Weights of a small GPT-style language model, trained from scratch on English Wikipedia.
Size: width 256, MLP 1024 GELU, 14.6M parameters.
Training: a variant of SOAP for these matrices, 648M tokens, 4941 steps.
Each number is 128 + 24 x the weight over its row's rms, rounded and kept within 0 to 255. Layers, rows and columns count from 0. Numbers have three digits each. The size before them is the row's rms in percent of the matrix's.

# up: layer 4 MLP up, 1024x256, rms 0.157, rows 242-294, columns 0-127
# down: layer 4 MLP down (transposed), 1024x256, rms 0.153, rows 242-293, columns 0-127
up242 094:128117107118092160123089152137123137124132167152108081139097123137130091093106110123138076150157159147131097140116118157145169107138128132139139128169159133159142151138115139131129081155126127153116141145137088118179165151171121105138101117139076159123133091112094160192091118088108147114125119118118159118116105140111155140134136101128148109133170161101146121144117142125159116104148
down242 102:137152114169128118139122112144103111126147153084131112067126089153168167102113158135105148125090086109121118155107136105135101125149101117117118159138116130133098145111141160146145166154133122091164138109151161082180159157136131169146113087141138171100121117115134125125103112157105083139091133157121168158122155105157150110118142147157129107105108111157116128099137101148123119121129
up243 094:146065090116102154169126044113127139113142138095115095158123138142111152129131142148167147121123132140169117153107120114112140143095149102128140139100130117113133092157168150106144165123129139114117117135163141115188103124116090113129122191126162114152145090163135154117148118167119154104140162158111106186133124078111118165091159146147111124131120126110093126131115097114126144108152
down243 099:146104118160132131141126100143139131077125142134160152144126150107127125123132130127120130137153092137143128153137124124130121121128142116163085101107163176123145129171134139090123134079181071132113134139098115127132083126102099092090113142104167153103135072132126105133169147156115147142152131129112107154126091118103128115156155129115162128109126138123136107116103148114135123103166
up244 094:149132135088122140107173109100110119129098123126150090142143143104112078138129112118143191120103119112164126115138129112146129107116091137110118141103155148142117111107170132142144084114145134123095151071110135113136104097127140095117145121104115069118133134149110133141135154175181117105150152182082168099107107101136131140103102154115176159093148113127135144089113107124100141145128
down244 101:095087138126146158121142136142142101155143120115177085142122136140113100145112113136129139110128126120140166059122134118133187128139124120116167132151114103100154125166111064103108104127115139146134160116102084160160132107092133138133100137118105156107169155083125095113150086143185117118097166089081138160146087118124152145140118081121145138148142115144134131133140130138116111141162
up245 085:126108152142079105116120131113181132138104153154125126125114168125101084138136130160127139104151113148133132138132146123165178150117132174154179127186145093177148167144164153125086157144126115103118157134122146147123097120164141131087088106142115112150153103151129125182134106161137121149140161102133110123145119093159100153127129106134088079131140118133124176149119147114149078129127
down245 081:147102128112146133141133132143157148102127141129097156094102126087135127139128128128098100148111125149126163108130142144122175101083123078103106170100104121095168147156107151093118106119086161125147138166095118154125138147127130153131143124112130125119110138116131107092123125121137157080151105121103137131127132131145115123128124132132123090136126137122110173139148119126095142118140
up246 097:140117100204150139096095124081113149154093161184151099115140132128125166136125125094135145167131119139141139146129113171072073153104147118107097124200102148120114121115156158142158103137114098147131153161128125125127129174107127111120106142133141087133122101133143139080101103074179118145117148105148147151129125159069134131140144130156098107144103111120165143120122118119134194100151
down246 077:125139125121142149075124163123149123135137118086090182095141126179134128134089133123147134158132145101135085142086122143083128150090115113099088128089094110117126135130131194122150122072137132147091129097132161146162113156124115141089120122123159095098148107132162105099149134146150124111098153105126148142149142178119162144153088140154099138096089127118142177129096123118120181140139
up247 096:098110127153183123150144119137125104134143157157062107149090097130107103097118128125089108111151102139115131104117157151132096127122094116143118150127128095114095112160163144173128081148117149155137109116122132109098083156113146124145120188108081143142104129176141108160171134139113098164089135111141128114059175117104091181165141151086149108134110156147115105159147116147179129097141
down247 095:129140123111148120086118145166070077162110156094114132103116097110157130119093101123116132116127121125159146119125123181134155116099164109149142095181142113158105148111083108149131156089109144139138086147128103132104144118117140115167126105135124160114113156110113102110107151163125110123141159147131156092150131113170152121105127127151120118137191148093148131136131127107158101124143
up248 098:149112118132121165125099150134161072124134140106130125161119186204162157124150091114074112101099153151094139146115141161140148120106156101135115140173105125114128150128161141146106083148108110144133104135147117113104078124129114136112148083127121139129123172125086127107114107154148098143116093107150159111166108130144081095123102057127088139149154118155126175132098126103135111159127
down248 101:144105140094106169133144147171146135112129112148098133146104095145103143115093105140118124134145117109145115084112147108151162121102183104114083144158126125141123114091104092133120145136110171107148134100168141160115193114148139136115150119139135140098160156162145142114113111145075099104152128135129102084129146123114127170099130094146132109142174143136108137139166121116170147129128
up249 108:105100137152102129095133118114111114143136126145134150103116121080148145089161150136180150115119123124163119093135131159112094155155082158130131087104094128098154115137138182155128165125108139118134136144155116140143147108086137126121120141160123127112133138147091102171096129062147088139180167099130144144130129096135109145126173111073100162130138102103132121139090140136132148154134
down249 104:149121149067176131179093163126110109090130145140129131133102132131132105129136134139115117132105113127155150146098089149140127178134104150103152120136127100125114102133131132145145119110112132116134097126127113126091119147100136102098180106118127173072124129136155114137105074132161123100107161147102125130121124136133201086147085103093127114125146137105104159125181148148119135104127
up250 100:113125135091153106105132146147152122132133126116124133131150120116114142133101127103126182155132178185104143143116097116178116161118115125150091140122159110117142142127153174135158110131099142143154143178107143138123089141137144121136132128134167138134109136140129114176056121141156133192154121161127112089112090154128164099157152158098097109111123153139111146148155096125180124117138
down250 092:095113108121156152167159140067118120089123150146131144142100114109118140124151107110124121135130136084140145093149151164120119082123091174119112147147119172101137123101137110135152142122134127140145147153139105114103132115130131097106140137072082066119166113159149064143137120133147144094142121100123117155127159128105134109082121135152159126127143146112147134116127158092078114096131
up251 097:130124167129134109133121119137098139149149147115134154109130091124154150185147144119158129120149075144125136107149170112136162129173098135127102140152114119082124061082119145085166098134159121164123163131151126139108104154108134125146142120184132129121112145122146146123089132119154141139152145112115126128143125158113158130139109126103088105108137128119091130134106093147113145088151
down251 103:120111132152127095121109135139122084117146132150120160133090127119104110102073133111120136132134159168140116139114136117127131126117129153147109143104119098139102122148139104148118183162155193087145137133149123071137105123156117133117154154145140106098128128180105141114146078128119137142113132140145115121110143121134101121172132137146085142147137083146113117149135119177133115090117
up252 096:061127111141127125135138154162152118132123112134142135092105106162132120032124083126166125118115091134101143114161124105121159131085108140161102154099116091161159162113121136103099132154109128157132099167146123108122146120157095099141102106158129186144163140126151129137117107138120146125112161123169123164165123121107145161117071166110096131112106115116145115147136124156153079116133
down252 093:136175146179090088098158125187145128118147109091110170120093114128149104142134127122179117126132131109139106127093123146121132133151110124058149089124120136112132116118090138083158121119135139126123081117103152102127116150119117146084149114127126144108111164118143112146128137113151142157121120120160120143189127116142108156093160130108158139136122127117160095131112125144126100126104
up253 096:114134130164112153123142114146127155164141148117126092137121175149134121100149106141149068163158078110125148139124160133095107104104135115101118091114141163109089100148115119119099139132158120161117118147142114113143070120149079131110149112138129108131104134122132128111174152162105145129163168145110144177144141134131146121176127132136122137141121164157084134078163152100126138160165
down253 100:113128108125119121140103151138146123093114145100113108135128110121128076170135162143177089150089139130109119127171139175171109114118111111110123096155160128185120150179139138135151110130095144109148106110126132139133147128135130104136116100104107096120125168152149104103106101101149140101114115099193187095160109152127164129121125146108162115120182135125154124119091088155158141141145
up254 097:099128091129100130075172122179120143114112111091122173100106133160164151132144161136080149105133107145130129118132122131157109121131094117109113154102144130124113128122115136111084104089143137114162159120153141123110128091138151114128143112091133141123115115134101101103168141149115123146114130138128141140142137145166163111168068173082156112146113128117150113147111159164117123083135
down254 103:120122162143166082107163108058090141109120160144123087123130115166104158123124166100111149093122166141127122082157093143120128165117072094160102097165124107141124122157141126134144161099193130191135135153148112106187171115136132128144116106177098141129135143105177123129131124132121145154118139098131138164125156164119131134084141120138143131163073147157128149163120111136134089141095
up255 092:109102156089091122129143116140133170125169109169110117126143146130138138148138140121124106136155128121120119087122147074121165163139125116155134100121080122083106160159125127145107098116125145072103138134121132127116096126146108134135146142141161087092151148127117128110100121142115164108082130103140200139144157119113163117175113178156128128083072115094126160147098136154180131150094
down255 093:186156115188126153163104121134096073098132096075154128136103101109162116144140134115147147107091081141110135153080095133174109079123139122141110086130135126150151117127130136137131101124085155089149116080088133171116129158162086114127096104151108129135083152140171119135144065097167104120125140146123121091097084148157118130135145123129130149134118117134097124072145127128153109104101
up256 086:156136163129105147130083107086086176144138128154159150115155125134159096116163111096125102106119109111132157142123139135080156126120124104140106115153116142144146088147150096160081131154083140126096118158153155137146101106123142093104161131121167106100101132095133095172143128151116147186128170133146105118068131121092122115102130129108103118122111130153106092108108104130155116141136
down256 090:106149145130120097152117083133119122120117098058089153134076165123179153170126104091112145133119121111110121138118143105147114074118082129127095074109101115109177103116137107145118081138136152173101159135113121128121148163110122143108139137109164100117141108115142122109109116106111118189071131117183153138159127118110144132108137144113141134159116143094151135139123192130160107127110
up257 104:165140121143114092123152126176132149143152114168104140125126122119100168110127080165111185092132117150104102156156172105131101131105121129070113126168151122107115146104162122122151111138085131143080118119109102094169092123137133136128131165082107146112114166121089156138140115140110173138154166103141118131147100090140133132113128121157125111109104144170094122168148106159110160100148
down257 097:144189114106119105139118124141077120114154107126155139115153122115179143163114112155116144120143134141122145150116132157112109106156103166113121143122097106111141149123131139123135115126103118110164121178091145127146162138136167127102089149141081150157114160109118097153160110145112106181075092134145129143196154153113160140144119115100155131117127131142105115123157122131177113164150
up258 093:151081137135101124127099149116123125130173122153091128161154116104148152160133160087126102170140132126165147114138132086150098095131131089143111171190149170121104160092108134145100088154148170124122084123142098119169107150103127079134125089128098091116103084117105152100121118059161083147116144138113123132134118131197114165142115116116123116174117168117104082121145138151159117126153
down258 075:148128131152114127113094111107145113136151092123122137107137135113133132128045106184135086137173108096144099141122090096122141130166101119132125161110135103125166132108122129110123092136143111159153134119140138131046148132121098132082079168092113125125143142155136090110140117140194137138100113174129145122137122119129124148105099127157147126122085111133108151094095096110121152108111
up259 107:119149101137130119133133120148148135182135145112120141100106150175130109115139136130134075128169134091153123136088106111144093125162089118157140154153148143117099104116139144089105103153130119131095122172160101097127132133161101155135143123155155136145099183124171128145155089094125090170092123215134137101158124071165125108129110130102117137126161106148121122154114110128117089104142
down259 107:056131110107147121112102138137106128156132065171108133111124091124083115116145115100125136155138138109135113126127137103118086146136118143127119106153133116116143132129090088096155108105139136126102154122146153119120120107102092144094121103097079130139102144098150136111129131121111181167122125123170118079131150103157143087147119158122165141144131173122098106159167137151130113113143
up260 101:118129138127096136127107116125124087121158132136116125097145079114124122151117127121073145128154129144103108087139118135142121118125137164127117150097153137124100140144136113159109096123104185087112096175101167155113144111133158121138155156139112113125130159095089163094120121127097087128116103099137146118120170121110129154098088124102144140154128101118095118112076129096117101100075
down260 106:136130153089142115150104152115120131122082120131121159137106115130118117093134153143114172128135123109112134114121116154168121089116118158119120083136151099132118125094155151110169099134089173102118162113156094121090137141115165116153123113143128118091148164155160146146100138121112137132117105130127092117149078116169106098109124144131088116148142100107113121157132096140155167124138
up261 099:099140167183091164134069134151150104137136086116125096109100119114081139111127133102121119142132133099144118132170148135107143166123084157092136119114104156075207127109136152143123119182128076093135109127163145132122100094110110118115111136134103140178105102131154195162101171085122108127124158141138160117121130085111141104103156128159108128159136189136132128101116151071122142146122
down261 096:085122165170121151139124129182142104116098109138113134114154112136132139124160138132114109112138125124148113170117176146099121141142118144120097113155134116113144112098122105142165155173143135111113136119109115166144133150120133110092143149137106131146139141154083074126172127088134149134119158115153108141129114128108100098149121156149085124169156130137125167119127107053114084161129
up262 099:123091122129112169137119098154144140110126131125139118100079100132134099093112128131122131143121136125131113126115128118128138126132143152125115125100129128175130117107084082145130154082156116144184087101107151064116107149179176106097083151109127145123150107147120116121154084157109125116133115099188175134122131169074086130141111136076097098154135120146080133131164139144113149124127
down262 103:112120172095134141101115138107108141141171110121149129128126108118116126113109103115124130159103129137102121132098117090096176119129152098094167144086101133105117159141118147147110156161132108084159113137118131126102139117138148148103153135142096170063112158076117119157114132114133110104158100093117135106124150109138144150131127117130103158126161126136100071141120154141130062109136
up263 106:112169094122107145113125120132162127114149143144134118140131175136143123134109120127167130119134098133136137122188116162128117112124148147084097134095159145119114138121114138162128124114081142104112135122177128125109137138089131157112150138126135076156146094139098132095108135178101124110116137155157115169140131132080135118124092107053118125128118159172172105149096114127147108147086
down263 110:155124155138089114129135154083126173133091112115108094130114098103109125138155141128135119143110151134145141118114111125114136157139074146134120100134125133126118110128167153146103106133123116156142120171093131173116147105129136135170078144108124127170062101128125138144140127100117140133142127093123123083160109158136119117138137160122112134131104095116124123130135143131139144133127
up264 096:155104128127115163128108181120122113150152140116112109150147141127109115129117148110145127112126126125072139067136163136145099141197113189146168163117088120113134158142114127109138117128091164127108139164122129132147084133159109138109092154150117162158158097087145093134128131122134115145161126116152099126130106117145103130156117105162103149131132093136142113153118108112125118117059
down264 099:141133148109138122155109122118130127121137135130162138118152120114148130098128132110130136095110174124135098089140125090113173099208152122106129118110087114113111150106150149143113135127124152135141140101107122084120098108164139157092112130140130116133166150142132141071147149110126138138113096107136165167128094123092095177092159117122132111109132130134152146113110123117129063115114
up265 100:103114154114147159133195123103155139130136151157140136069117111120088155157161168134150123145123162136126114110161109172134119127090102133172140171133169119145158128115088138139139107124138133110124111115157183180100126157138153096156096151149142116111136081085114109142182133132135186141108153145116162144109167121129131157133111132112161133121136166150090112143132112152129121079155
down265 099:094124103137104102147107166162123118109178113118138073149123142124115147139122143124134113110133131117103125171144089132086129132177159147134155137123143148136154136123127120138143149136137090123141097141107120137165153179151144125131134099103109136116128176121130096069108111142114142142116127124088179130090154166106149167094104124129124145150153174129150156134114159090152126132138
up266 099:108144135156165124105133088150110124146113160099115165086124105121170122161119119101171118168130176152141097097121164065109107148092143126151127133177129114114145139150154187112127121131093116107125165168168126161154122100158107126161169129126108082123135102099129106126127084180101089106156166144137189127139141129098121155121121098149117085092107149118111099119105132130112131099161
down266 112:151109101133141099133130162127106124108150144139121098178157111140135113090151136156105179126130102114125122100132138210174150202124101091115133147138135153105124116110128102130115123122126159110173069096119086122159098144123139150135145133144164143126176144098113112143180142103138152121134079112150073152088145144127141133137154112107139156138127098144100088120145126107152120150124
up267 097:145136133168157160125108123156145161113175077142117139128107125110097108093129143109149145100123149155121093134152151109137116133090113169129098139148112181124139154149122095146102124128088123133123128167112109138137120138118094128116120095107118137110132111080159122132145137157119113117140116112130137122118138103139124076082108116150140084137113150108145083147127145104114125116147
down267 097:184173127146083117093111111158121139108118129158104126142141124119115168124134081114139143116142118122083145098144092116119139129152110141120150112080128124180109156126122149089127128140179138093139146131131104084119131121111146149084159132144108119134119149144146116131161134106110116151135153107086112165180138121121104163151152114070147142086120117169124097132115113120093154175164
up268 100:139137101125115130102148149118120102102139062160126109139121125115155130098131112088158139139086084112137173133126146138123126134141098099110092124112160098120139148132122091126077077124108096170147118113101128119166112138170131092115136120153133125122129070128118133104166131078101104139133136153100111121087090153109146149150116124107144140102117135112138173119076098105148177134096
down268 089:091126127142118145123143126117149107162105115159122172128086132141131109124167115111125148146133155096115152115167119107146103107110113082129099116141116144110115140167132121120128107121131084147108132125153090159142143112094131104170128073110113151157120120096152127118099112119150104106181078102102116119174185137106134143112138120120159118116114108129112150114182144145150102159140
up269 103:115127121162139149121148145117147120111105138125199111115134146127100128121136119134069178125158138129167115113155163151115096131124171104141124140123111100153183095122123129134148172107124117074122157125114090105116104102144137162153156137135126110144130110133105126133131135110155147132101162138082096097159170114130187114076129137100120070126080099154139111148101117099093142132123
down269 105:115148086107103097121096121125121102119163110155139160119099106109112175121140128112130111141097078132075152154142108150154147066146124155137088166136102113150167165127100127110122102131123146153102145140158182141120094138125116076139138144156160118181150144129149112142115162114118101133093099131105112110111130145095114090156152086124161166114165157109113143108125095122139139171123
up270 102:148136156140147130134082127138138093121104140128141138102123162108113135122155085110125129135150148143113130150183099139121136138148076106103134159166109072126110158102146093164144120111116137139096111128113115105131143092112092116090097177146137141137154094150105104105143105153133147158124089097130121159120156159127116112156141059117118109118120084096122090107128142088138138152104
down270 102:149151105077127110117141127136096173106130120118144107179122134162081133085141105174138145176082135129140114104136156174148148106141102134121106141114129117098153076144094109102102108120098108142124156145150123143117137118112121112101139162144155108117132141118138164150136150104156108146138142135102154134101121123133133144108130131133142150142107103120188095138130157169148134139105
up271 098:130121181139120136095131109142148151145134130126102140081137164139144152109118177086138102161124145156101135138152146181140085109150076167095124139142162113159117150096096114125147108120079141130152105153122163087130127122118127175167104143143140157112110139135110116057120129101090136136135085135139143138112121152135167128115149094109135120103121152148100114089136098148102084064149
down271 103:118165148143194136132137108094119103141160132152145107177134162137110113170114083105109106114142118176110115122121150127125159102123205147135114120089146134125176103075135160144086144141118124150101114070158128100145101097126129107104159129167117136121132122142101110154115122152160136113126134144123115133119130120111128136122143081146140185136135098122170138160110128136122091158136
up272 110:119146095128118120099126146157090148130135173135138098139094141129126131100111158092106116124144122145123126066131121161126120079143126158135122121144129151129127111151142132131113115141138136123130113118079095103130162143126104084125143093125114111152123071146110114086108115097121085092157176114173130102158105149072133130129125147184144127146094104140149135159095094095110141153123
down272 119:103130119167149122130140132143160076143080109118107120121158138196123147154167133117111125089161134106135131115119122134139112122152098125084146108125148132118116118114161134103130084131139113120084183074137123072099125102103116146102127150147106141130127175092106152173150121128147170171120169121121124161110121096126140125103159137147125137177132082119145105129068123125144108117114
up273 087:131122179154135129127118125132138150177132120135130106176080130078170113157149154127146105117109070128161138167149168108148082134152119092114144121169099157154173121089126096166124143124126120139085132139112104123145134108129109131134173108117117094122128108112100131104125136146149131142141146064132167117164154137119104124125085124133160100119130114093151169127118153140150076110140
down273 102:105091100088140168122119137156152138092124117125136154125136121161121128130135141148144119147120156137135134125138093102159114088131139104120142170139085091101141125125103156124091136184130132096123182110112160140137107141172132126159101141090115143133113135110128112128095113154125081126113130124121112086137149127124172124108141139113149103130175086122132129140168099153182107143087
up274 091:157124151115080089149119163110121137154123152120151147152129140099103160135159113115098172174109152140115137164153116098111124113136053107169147114082143155139113140092152153140139105146122105127153117100130123109163097103164140154118074123079157126129174173068110115138101119136119130115136102164167116172151128080101121107084136146116127111149107098136148154118101092145159112107093
down274 093:121124115150090135114071172098145098129163127106130148111152115094120122114107110126139144119141165107104154128139120128135161098127135123102142097137163142110095099158174138133144135167152079119142109123120124147103096158157129151101105157106157155156147199104119163131099166132125155126160135130126108157089134080092121140097169155120159136095152142171137137113078121168138128141121
up275 095:143122087145100136119157146152169100145126108136095106135165121169137139136118126120135151134068162092124135146174140147126084120162147126100136147079123140151165150149121145119110161100122145130115144119102127125155063136106121133146099160134137136126126149115136140112089125089092132132119132136064134127100133137116171119169152136131171123139129191123118149123111119110147102111117
down275 096:162132123157135151112132114130157114109116152121090085102141190123125109101158135137092105122144112108146111132108137149162084092136136125160079145146131127137131116128125105146117154160151068091128148151118115118116128115091148143133138136138081137085176098124171113150121111091158115123136164122099141119079139144121127169161127156170101122140143136147147139122118167178150121111148
up276 095:096150123113072157107110144130123116127161162142161107173116119146161140118151151129064140114084120102150114132157157113132140121146174106121153119089085140108120165130109157121151113092104125167125145101142079116113094118142105138126126130085101151155179129132137122155131140129126129115135095099147120126197108089167131144094145150158109128143135169125146108105114123122108159114114
down276 097:147137107125136153139103134122152158099099147150176111156115127130139140154131151133096083115111140110136137111099141123108131105115126139109141095136117127136135140132079158127122117180112146196091147085116117068116123095136111113135122148134148134166140123103148127129102109123138108079111160192148121140103133116103158104090092153162125139131126114101172123115111156137097125116149
up277 086:184153150120079105128121176167116177123130127137119135117165121055130123123169169141213116131092150161148133075168163118118093121116154126119145152121129146091130139152142157150113147137103115142120142148085133108140122148092106108159126114164079173122132131108144104105104091119137150117167180110120136181133101132137166116087116121106167132158110127124102104107126153140150145129119
down277 075:078086126114185156123149084083152087131146130154137146092099105173104106109120152122093130141149123092104110160102131110119194171114069138145155136098116113122178077109125155082131150158159167122130144121171114141156149092108146152130111137150145095098130096131093138119123148138134137111064109117168134099124170116084133116119099155179144123102110135153134120156141171148131113120154
up278 091:175157141155131094111120081113164087138082142143113091103035118137107157103154108167118143131131129147118111149109134135105098106170121141114175129109122173101133117096120150154111118126127145142123104138150118140130119114111114073138116168100174143108159134149129144166123121080117144147116127151153143131126139095140117118135152130083099137146141107130095112145143137133083157148127
down278 100:118120155129069108135134119135100144071130136126087138133095128098109135121128142134128136114092155131099148135125130134133141142157148126148093094206127096107109065110153106098128129159118155156142129150152168103158131143146138109156158137121117163147145118113154138159144139142159139152167131120085172132064125159143154160117134127119100089122131124141103090130106118140147096146134
up279 097:151115126088105104149129115152119178136116154136084141108139104132137136130119141124118119115124137107143122155134136132122093129139105085178097155164150096144150110149153127134120149169122113087111143121165105110182133105120120127116111143087129123101142065143138114177174129159155110159106131129141122191122150094131142147120118121073144134119108137128139133131105125140116101173129
down279 091:154158123118109093172137188137096137102125119131120160145159142149148133123119126075117134175097151109172123152132111153119125125139120148150155124119115111151136108113160152098143102124129104136149142137099135102124131139158143137103137144125077123145142174133148121081086136122110128161077154145125155062156120102124121097130137157122108099157159106117101129089154105166152068138128
up280 108:131087136147141177140191135129112113098098176133154177104115111136111141146135114126131159138138110092142121132144131150099097144138178145100157152095093098131154119189142122116119114066125130093095095123115149115128080120147118164156121116121113138121121123110119119158097147098169111142137122139177068146096106094097134103145133156095145132111141089129115109136101117108160111116151
down280 111:164188139139117120123125165108116113122133116149113122146141116100090135146179110178176157138130133149139157158120122112117095064151143108166156163097161115146087140137115099133166131075086105105140159119127088138117132152146126071154133168117092125099138138151125123131164135175167108156142097106163129108141130125097098139161124144145097137157128108100132137157142135076134123059115
up281 107:097120148150131132162135117122129106081114128165137185143156159145125112137142138122089160162159124143131118120145104153079148107120163103166143128101146109190108139108129114113128134177140121100150106144135134134099128091092124129128100136146143167095148185126100173147083112100116154161166063128133100105089124173157107157176137111090120076130128146121089102135135137100165135061118
down281 108:130125136157121103171166153125158151124111158089118153171122118196127119136147138138090160150133127123092117105123126136173124108080094111163133131098102196142117100113109146153103108156144135164129121114156092117137191131166134149123104094140129090127109099111168126117167141106110139103113110117161144096110115152108092100101147133124153149150104134130098113130116106184138161134104
up282 115:159148147134114115145130153152125217109127129132139082083098168124167119108114138082132148132138102149130128129084129140112137134090119161167115156140144114116126156138121076188094126162144142101108135159147091133078115101103166152116141116152124155121127124105158147122113143115120135142117129170134147143118170143127134077172186156134140146103137114120165079099143134119159116147135
down282 122:127126094123119157158119113122089139117108129189124118168161166126143147121128131144149093107173147164162144105136148068126102150146109097117109147136132112134140146113139120107103084120108121064117108130112123154108130134092116114097088133126125120101102125153177160130124115111151163113146151120141126135136114176150139093151147125157146148156163118103156144152142114134126118168121
up283 096:114122146093115161147107132135105116118133142122096095137104140103146124139111127112127171134163156153107129116113131176134134141089133154164150132148146174103129138143154124118111094121165157147131157114143121133154156133150109137140178148137161179121131121075121106133113147128068139104099152151165112122136118058143158116108135125148152106165120077084146139165129129111143121120138
down283 075:149109169137146112115122122101156140155136118123100124130130107171137130140084144128134120137176113096122093090085070123119118106107118147112141136113076145158108108130113108129148122063132178178105135117139176136119139139119065107117099131131114175085132127138135108132129121088136108123105170154127142089116150124158130148101128096146104078107113089139149148105159111106114140175130
up284 096:142109118140121097112158115141099168148160141122119074118141109123155059123126144139113142118160147116150114093127136087134162101142119164117150110121107160127128131159165187092136148080123148091114134111177117104128124125139169125159113136143141097135137129141131130168150141093108100117123099131122121119087156121163140123150125117151113116153101151125104109115097143143091084140123
down284 103:102069131113145116117110138193144097136110131134129136093122103102138112154177141143113114137098132124127117096147156138073113141123090110102085157138104121180143139135126065093116120141131124112150121130138150102107156130122156117154090124149141127107105142161112097131172137131079158122092162168098151124132123090123082147136093104121164154119133152103112156122107176122116132119127
up285 093:130137130167151107102142112135122110126153159087134150144146137158092116136122161122160119150126134110089158097097090148105138120125131140120100147115121109127146121170137116145081147074079097152085108074161139160130088125091082128121153142122098132133117182127132154156124149165119125140081128161096137128158133170119088123172123161171078154117113093128160094173121122128177138145148
down285 093:117144087110114119172136115133147181117135150174141099135126123135145139121159126113123145120109108099113149119171068154153116148140098129141133136132159109116156102078110129129099142121093150151149122113114171102096132142174125113142166152072108103126117149136103134128117089139119131104093120116099135127144123090091132143125126135143196139147099099138096114140114117137183124148138
up286 104:153139119127113139108118116114147135112135124144124105190131053113119098097155121134094144083123126112147129142118171119159096105152129149120087141112124116126111097106113164161181159116117158110129112101154171162108133140116110135163085151124138091151124114120107156120143145150134152129146121100147166156149139125130139129119120110134176106112152138149102138137105121135110115133135
down286 092:117107152160158104147145106143131119145149164113085161073134166115152134119129098134104147134097155123132138080121103100133153124136160156108135115132152122134173138172101115117100108146144118121169150120116126055126130127127171133127139111143131128103162134160117117089118095152152104100103129120105081111125132090139120115132116120107115154182161152137111138188164113132111139138100
up287 106:110113151104152094086134145156117130127155126159117152140051198120121131132135127092154139156118144130103140137105115092135166129128116138152156130163111117112124127110176132178114131124146106107134129153113116133148156120104126122142099146132142104124151198151105158115135172140124114148101157128143218136089129107105112119105153154096147132148108107141144098130137117124135126145159
down287 100:124142143138178146099134145155144116162128120146110114110171141122145126137130148148114143111167145168148110159100141107129148125150148085130114125106084144079109127132127154170088128152131140149123115106112112138164085161130088116113135079109153119148094130147159165108097143167112120150155129131094146104100114134140106079155108107116153130146179153140130136123169142086132090137135
up288 097:164103138144112110126147133141118144163103173159149097152111119102102111121095119125130114136150188118087143116177150169164094085137127150130147177130153135115162142117121166168124118079118126140140122148119155135132111108091106113096177111153125141137161079105102146085101140160102094140102167133094150163145095117145113120128107132119144173150135102158126134076131130199145111127105
down288 089:113150126111135116121112102072166120118133125121122090134098083125127131114148114143109102152094170092150126118104123122128127128171124090080140097132139133116142109143118068124117110096133065129175101190141105135128084149138133136148171090170118102103096147106133154107158142129127124099126133098150153155147114104126125099146130112090149133154172094129115161152141091125103078125120
up289 104:113128118114133157083156094131116102131134143184118122150132143120128083086143132111089131105132096139137121148094135142179127129173136098127085138120094098133116100100097148149097127116132166106173119159145099114116156167085100128132151107151096143142147108153121157137145133127139130162119051147147129167146153114152111170112186149089160118129127094137111107110134115163106165094101
down289 105:157117131107102102090124170105100099105119121105153116070163099108055141133146118138167157084105149124142120130116125110127171139126099173146128082135110132165104127108106116159110174139150150144086109143170134058130160138132143110125084128145132148124140130127094144086171124143123086125147125130151095096132114130113073131145109137125139161162110086114102176152133138171080151139156
up290 100:112110132131103120135130143141126115119134172134141166172100159135103135142133118121151125101139127122060144141128110209103124139150123143133137128090120147133135097123095126112108136164131087124148133102126120084142125120164140119142127126154099138112126094124115130136128127183125140125142097073148089108119126114061135118137143145108117145163150079154104119143104127109110125102119
down290 072:102135139122129130107163187089149082140102116110142095123135155156129116133130105145155131111163106122111116125160095128113150138127103113152152108130101095124163121142084139136130142136148144162143154143165105097121148139107089174104067131135136113119155090137091052102141157112130149096159123129107121107151143132167111139116110146136155125103115069129118182136092099089099142142142
up291 108:101142139193124146099106156113100148134187108125147116147126118126095143126124134091089115124134144098119127099112143155175161090109151130114107107111128107115088133103124137138158082133119125143124135100109146101121137134110123113152132167164129108122110151175116129129140099137108176123125167143103186139121094124107099142139126134137121147133103154150143100126099123145123147126126
down291 110:139143129145099135134075153084095107120155137119111169119198120139115111109166116097102088102100111128164149107091146103125106114119090119118145122108102108105120129117105134124103143160123144164125131144133097142120104133091129129068136128134172095111092214141115132112125149174111116105106159160155123148103102131131116122115139124124124135193080134110170122120157126141104155099109
up292 099:086115126124120096082195162149124145115133168088108150155111130140108120162127111125133161122091153141131115159109117147140152152141128141131124102116141118136112144154095114134150158124141158140097106101103124088075161104120099138139095109127127124136092158131143124137136145131111157132160084185125136100140145102111165100053119126118104133094103168117159125152126163124099093126136
down292 102:128129126127152124131145165109162146130131093121139138157143113124129115152132125130136099106216165117109164199127097114145133140151143137117143108147172133126132128150124132107183115117110158097122102130118140094131130157109094098126110104112087117134119151136156122127150115134126122105142150121107158094114143098096126109150082088082082142160144185130107119132120143194119155103114
up293 106:156151143140110150142138117124108113111141121114121154079094168103148121173128093130158104076119133122145111129131137153097142150089058102132120114129129142114088121143168175133149154151104117116127120133140135144134154123161078082173105103092130137108196090133124168135125150195162157119136158127123130127073141148084158110178147153146117109125069113130143119148142140118137075121125
down293 111:100134150139058136100128158129125109131106127140152138105134174109145095121130099114107115125128139139121137113126143148117139148128125144119149143108099140126140132138148126155120143124142143142159198096131107168134162143123167105135163121117185161158099115128096136138129115136160097124149106166139126072060131135112110125112124113095119106099120134147164105103127140105109141108108
up294 114:158167112122167163157115153100131130137151100133074125160139111144133120111121167140117110141118137105075100162107153124131093130112156133099122109107118125190119146146130130128149116121159113118138109140126089151091135141197111173101119091106159179117120153164127131128171111149150143164133103114143118121173159134110115103147072138141129134176120123125098136137123101096066134163127